Weights of a small transformer language model: a variant of Muon for these matrices.
Each number is 128 + 32 x the weight over its row's rms, rounded and kept within 0 to 255. Layers, rows and columns count from 0. The size above them is the row's rms in percent of the matrix's.

# layer 9 MLP up, 2048x512, rms 0.134, rows 32-44, columns 256-383
size [101  86  94  92 106 109 100 102  92 101  98  94  99]
[[137 126 151 171  58 115 123 149 116 125 156 108 139 120 177  75 117 144 101 133 161 175 125 161 107 106 155 111 156 188 106 113 187 130 145 128  84 152 138 144 133 189  46 142 112 133 170 100 139 138 104 111  87 150 132 113 135 154 129  96 174 154 160 151 130 136 198 104 136 140 162 101 128  94  92  70 149 204  96 131 105 137 196 103 161 136 137  77  94  93  41 129 113 126 140 164 116 119  90 178  99 137 146 173 153 122 117 147 149 105 130 141  74  74  99 163 142  90 128  94 136 108 134 103 161 147  56 163]
 [104 108 128 156 119 112 158 122 117 130 111 136 132 114 118 161 150 135 182 152 107  78 167 143  91  98 131 103 133  88 142 151 160 127 153 124 110 154 161 126 100  98  76 132 115  98 106  93 166  82  92 168 102 143  96  96 170  92 104 137  80 100 173 112 108  67 163 107  57 127 134 123 157 184 128 146  97 116  86 206  91 178 112 113 167 126 104 180 125 162  85  64  98 163 136 127 109 149 130 110  97 139  86 160 125 108 146 162 135 174 178 123 153 155 109 110  76 115 162 121 126 117 148 183 147 142  47 114]
 [148 106 165 118 109 146 121 123 148 105 126 142 147 103  66  70  79 125 124 106 192 168 152 101 104 156 169  71 145 197 148 110 157  99 177 108  42 134 132 138  98 127  71 165 138  80 129 106 135 102 108 126 152 110 194 103 157  87 121 194 169 144 120 122  64 146 135 152 106 135 100 134  34 151 164 165 108 132 189 149 154 153 137 145 147 121 127 181 213 105 145 117 202 102 180 152 113 120 163 152 111 111 124 105  65 168  71 106 153 155  97 102 141 131 115 164  96 187 139  54 134 160 163 123 128 105  96 110]
 [136  62 116 146 149  85 156  83 126 141 153  60 107 133 118 135  87  75 101 170 224 124 108 111  95 125 120 110 105 145 142 159 135 136 218 153 100 155 158 117 115 121 156 118 162  80 149 111 188 134 137 137 149 194  55 140  39 160 126 105 117  86 146 149 101 165  99 157 114 103 128 151 108 118 161  84 157 149 158  96 145 156 164 159 133  37  98 174  99 136  86 154 145 130 163  95  96 148  94  70 124 105 140 118 128 121 151 178 159 135 135 146 126 175 112  94 108 108 162 130 151  88 157 129 103 133 122 170]
 [206 184 159 132  93 114 140 134  97  81  74  90 124 163  95 128  98 169 124 137 152  51 111 186 135 173 197 104 110 146  81 137 131 130 140 163 122  94 128 104 137 117 114 124  98 108 187 158 113 165 133 107 188 176  83 172  99 145 132 246 138  99 126  92 133 142  76 122  94 115 141 107 156 138  83 132 102 160  94 163  85 121 156  83 157  90 133 165  92 144 126 166 111  67 101 105  61  91  76 110 116 173 155 157 140 120 104 127 128  97  95 176 116 113 104 123  89 144  85 119 179 117 122 119 168 101 154 145]
 [ 95 103 152  82 132  91 191 158 174 132 137 113 155  98  57  92 146  79 132  66 107 142 138 131 116 116 120 147 148 104  70 160 187 111  92 132 164 144 162 162 125 169 179 133 124 144  94 167 116 128 164 149 134  90 108 145 164  76 142 138  95 142  70 150 169 104 140  35 141 190 144  92  86 143 135 193 153 137 133 135  66 117  72 127 150 142 130  96 255 145 135 155 118 132 152 121 125 161 103 154 122 125 137 138 129 113 149  88 126 112 112  90 133 106 142  79 121 115 154 153 143 160 154 134 127 149 157 148]
 [ 89 162 151 134 130  82  71 138 106 104 144  99  99 117 133 119 120 130 174 143 160 170 115 161 151 112 145  96 125 177 139 114 123 122 116 108 132 102 114 172 197 202 133 115 114 121 106 142 168 121  95 109 136 142  78 141 150 115 104 118  76 109  81  97 133 143 131 102 136 115 125 158 184 106 129 107 135 159  96 107 152 199 129 145 136 112  93 160 146 105  99 118 153 133 123 101 129 131 110  79 106 117 123 117 124 176 156 103  96  66 163 103 125 142 114 181 114 157  82 130  85 145  89 102 133 117 123 127]
 [122 163 150 155 122 122 119 178 111 176 120 114  76  67 106 106 195 127  98 116 204 135  70 153 162 166 133 102  21 134  95 108 192 143 113 126 127 140 113  60 141 127 185  89 137 151 130  98 126 133  77 141  59 102 145  64 110 112 110 101 112 143 107 133 116 116 121  98 142 156  91  77 114 124 100 159 145  77 178 156 144 135 144  82  89 112  94 166 131 153 117  83 130 133 147  89 115 147 111 113 117  79 161 130 196 142 151 134 144 101 135 113 172 196  83  75 161 197 123 162 169 124 139 161 129 149 120  71]
 [131 143 125 139 216 109 161  51  93 102 107 115 113  87 104 105 137 125 110 105 118 126 180 164  76 118 115 137 138 129 201 210  81 109 171 112  44 141  76  99 129 139 116 145 134 165 163 100  95 166 150  41  80 135 120 128 123 123 128 135 114 147 100 115  79 117 126 156 100 129 157 157 108 134 104 144 118  32 118 133 100  91 118  83 170 129 159 147 128 127 164 121  97 143 142 159  60 124 172  98 132 138 136 137 123 139 117 141  86 121 117  59 136 126  55 160 159 166 115 159 159 121 105  68 158 144 113 130]
 [177  97 122  36  98 108 109 180 175 120 104 122 147 180 202 141 172 169  98 143 110 120 117 129 131 113 118  94 129 122 105 123 126 174 121 124 152 139 155 116 115 188 174 147 159 115 114 161 155 122 119 186 125 104 154 140 143 122 132 122 159 111 127  58 143 177 169 135  95  39 151 143 104  97 135 160 146 169 183 163 140 151 114 114 148 168 110 115 130 123 143 103  79  97 125 120 127 171  78 122  88  74 154 129 130  86 102 140 137 169 136 151 133 135 210 136 120 118  97 164 104 179 106 125  86 144  88 137]
 [ 80 153  33 170 154  96 142 182 148 186 129 120  71 181 136  82 146 136 167 101 115 129 116 125 136 141  85  84 182 148 134 148 104 148 118 189  96  79 159 111 107  93 102 126 186 105 139 134  88 106 137 105 135  79 117 192 151  72 140 187 141 111 121 138 142 126 121 134 145 113 142 124 185 157 110 140 154 148 167 159 150 138  95 113 143 110  98 161 115 126 133 112 171 121  89  52 145 126 127 101 136 100 177  47 140  72  84 123 145 135 163 129 169 146 113 123 126 108 135 128 113 181  87 158 116 135 119 162]
 [117 145  81 162  86  87 153 148 106 123 123 136 124 132 113  74 182 139 128 134 136 125 147  75 149 151 100 132 126 169 133  88 152 104 134 133  36 140  95 110 164 216  94 139 129 128 114 109  96 116 108 126 153 174 105 148  84 123 114 138 175 186 122  98  84  89 155 152 106  95 142 117 122 108  95 116 179 103 183  83 126 131 139  98 103 103 161 117  87 128 127 117 153  83 151  86 126 109 147 135 157 106 120 107 101 154  70 109 115  83 133 184 130 134 140 102 144 127 112 167 141 152  26 156 103 217 132  74]
 [113 164 186  81 121 112 166 122 106 170 183 150 172 113 118 128 128 155 189 144 129  92 172 136 149 147  78 168 119 181 120 156 111  88 123 118 109 146 132 145  95 146  90  93 149 126  86 167  85  65 175 105 136 148  96  82  64 178  68 110 154 140  98 138  95  97  56 162 130 119  94 128 145 149 118 147 101 120  76 173 131 110 110 165 158  90 148 148 124  98 143 207 148  87 115 166  81  98 137 146  87 111 106 147 118 156 142 128 180 107 136 128 147 115 127 177 140 178  97 115 132 114 163  94 121 110 105 183]]
# layer 9 MLP down (transposed), 2048x512, rms 0.071, rows 32-43, columns 256-383
size [ 99  83  89  98 104 112  98  84 106 102  99  84]
[[139 116  48 133  71 157  35 168 146 131  40 143 109 121 113 147 118 129 112 125  80 105  79 153 149 112 117 117 118 139 124 152 145 156 142 156 105 165  95 100 101 135 134 107 132 152 140 141 171 102 108 135  87 116  68 115 136 102 206 183 129 153 139 160 187 116 122 146 130 152 147 182 151 106  67 108  66 134 164 134 166 153 139 103 113 145 111  75 150 147 137 102 121 170 144 143 164 209 142 120 129 100 113  89 143 125 136 160  65  73 168  88 115 158 139 151 180 157 140  40 116 130 122 199 160 116 219 164]
 [146 106 110 106 112 143 167 128 121 143 159 127  97 153 164  49 126 107  74 164  93 166 162 124 153 103 135 109 150 169 128  94  75 101  67 146 115 138 159 180 160 113 108 134 146 181 153  79 124 130 144  98 162 164 176 136 154 128 158 122 198 195 100 125 105 168  83 167 132 134 135 131 129 116 152 146 117 146 118 115 102 118  98 125 133  82 156 134  95 163 159 139  81  99  94 117 135 151  96 157 127 173 162 119 124  76 133 139 120 121 166 101 162 156 143 141 187 126 170 127 100 141 133  90 113 137  77 132]
 [145 117 187  49 141  82 122 149  96 200  96 167  91 129 110 121 149 151  92 176 146 137 124 132 104 116  98 153 108  91 128 120 169 179  81 126 114  60 129 128 104 101 137 171 133 149 109 102 104 141 118 103 104 110 117 118 175 100 122 185 146 170 152 154 103 114  94  80 101 111 138 109  95  92  84 101 165 124 173  81 101 119 158 125 169 154  74 177  96 121 138 123  51 143 122  87 115  84 163 113 134  92 149 167 144 127 156 171  90  72 117 133 153 119  65 145 121 132 184 131 142 104 122 109 101 173  53 140]
 [ 55 151  96 117 129 131 136 109 113 122 105 114 130 126 120 183 136 123 139 127  94 163 114 144  97 158 110 132 103  79  94 107  80 111  86 101 145  83 150 102 180 131 106 142 132 149 118 137 138 133 122  89 107 103  65 125  45  93 159 141 205 137 104  65 121 106  79 135 169 148 155 124 122 148 107 146  88 112 152 110 140  92 166 153 171  63 165 255 130 173 135 104 118  92 149 197 158 103 136 183  77 157 114 162 113 142 196 141 164 191  99 161 158 151  94 175 128 102  83 149 135 143 106 114 145 126  53  72]
 [192 150  42 117 172 101 119 225 153 110  56 133 154  92 148 109 155 137 107 110 124 120 142  90  65 104 167  96  93 123 151 152  84 121 139  92 180 117 145 126 108 142 137 160  44 106  61 159  76 128 208 243 151  75 121 136 178 150 129 148 113 133 141 145  88 132 183  86  92 117 137 115  98 128 119 188 176 112  81 122  92 108 148 168 194 129 168 115 115 129 169 100 118  84  60 104  95 123 132  38 105 120 148 134 125 141 139 117 173 125 118 130 121  88 131 116 141 177 120 165 138 140 143 135 139 146 155  63]
 [125 117 146 121 139 150 131 140 161 140 154 135 142 134 115  95  62 112 158 167  65 139 138 128 102 123 168 122 115 112  84 171 110 103  62 152 131 171 122 143 143 126  76 157  47 201 121 195 165 142 122 160 200 121 118 120 114 111 120 153 111 136  86  87  68 202 105  92 151  92 111 128 115  71 142 190 104 149 100 154 204 134 112  88 125 108 175 190 146 183  81 202 126 114  87 155 199 133 147  92 138 119 151 143 152 139 149 111 104 148  68  94 110 156  87 119 108 104 146  64 103 146 107 104 107 147 192  97]
 [ 65 118 112 130  98 168 129 171  82 203 140 135 126 110  89 136 123 173  88 131 149  77 140 121 133 118 181 121 110 118  85 122 143  85 188 133 116 143 126  83 136 131 154 119 103 190 117 148 132 126 147 140 106 125 196 129 106 123 114 119 121 106 154  93 150 152 148  62 119 180 128 148 121 118 128 148 194 142  15 149 154 149 177 135 208 108  87 165 138 193 121 163 170  54 195 127  83 123 121 122 137 134 138 133  81 179  60 157 139 155 181 128 116 137 115 151  98 152 118  74 120  94 105  83 114 112 118 107]
 [145 197 115 141  78 216 154  73 107 118 165 143  35 159  93 119 134  97 123 108 132 136 162 102 126 129 170 141 135 119 128 115  87 118 117 158 175 114 163 133 139 171 173 103 143 138 138 127 170 131 150 156 157 111 126 163 151 109 136 139 133 142 139 103 172 111 124 176  99 113  83 118 137 231 121 108 125 131 148 162 156 188 141 158  79 131 103 169 104 149 130 123 187 113 112 160 168 161  97 116  74 130 170 106 162 135 138 124  74 184 247  41 147 194 101 110 143  86 101 118 155 172 116 162 143  93  24 154]
 [ 96 175 122 109 169 124 120 150 111  81  60 128 121 121  98  40  86 114 122 134 176 122 132 106  73 163 118 141  90 135 122 159 101 102 124 155 101 106 116  94 123 132 113 102 175 131 116 120 147 175  99 185 141 138 118 141  90  99 131 125  89  84  76 122  76 162 195 116  99 123 120 144 182 125  77 117 136 137 123 163 138  95 162 107 159  99 166 119 107 120 134 147 106 164  96 144  84 118  94 161 130 189 149 178  85  91 151 110 113 158 170 128 138 114 123 133  97 170 135 112 196 175 105 110 174 113 153  66]
 [140 131 149 141 171 210 137 116 114  73 146 144 120 128 109 100 135 145 136  68 150  59 147  92 115 137 146 144 149 123 168  80 133 103 118 107 158 178 150 121 157 121 124 110 160 108 127 154 163 178 108 111 111 115 105 163 120 174 123 131  97  76 138  97  98 115 200 119 109  94 126 110 132 153 112 132 190 115 166 148 123 135 124 141 133  89 143  93 158  89  55 133 203 126  68 122 131  99 109 197 139 159 167 146 135 113 102 157 119 121 115 141 102  93 171  81 117  98 136 138 171 105 153 133 185 104 255 124]
 [131 136 126 134 157  99 189 124 159 129 140 102 137 198 148  96 105 160 146 103 139 165  77 120 133 119 143 124 161 169 123  96  81 128 165 117 130 108  73 120  87  88  79 156 112 130 109 130  89 118 112 109 158  86  93 203 121 113 111 113 119 160 122 126 153 176 179 158 212 145 143 105 198 156 108 145 102 103 157 111 145  92  88 154 103 140 142 162 134 144 162 135 187  90 136 117 136 111 137 142 122 136 148  82 118  83 100 115 128 163 123  78 131 136 153 112 107  80 176 126 103 143 124 105 121 161 155 168]
 [176  94 159 131 162 191 129 164 125 113  96 121  87 124 126 148 139 177 136 153  89 130 123 135 125 128 112 146 122 157 152  86  75 131  89 145 173 164 136 149 118  48 106 142 136 126 121 131 161 140 143 128 117 110 168 151 150  79 168  77 164 129 134  69 133 192  95  17  98 116 163 100 150 114 108 102 146 125 123 133 129 117 171 133 123 121 103 207 160 156 111 115 123 206 111 119 169 152 114 113 132 143 163 143 151 130 163  80  85 190 106 115 115 199 123  84 163 137 128 107  91  97 145 132  94  88  42 174]]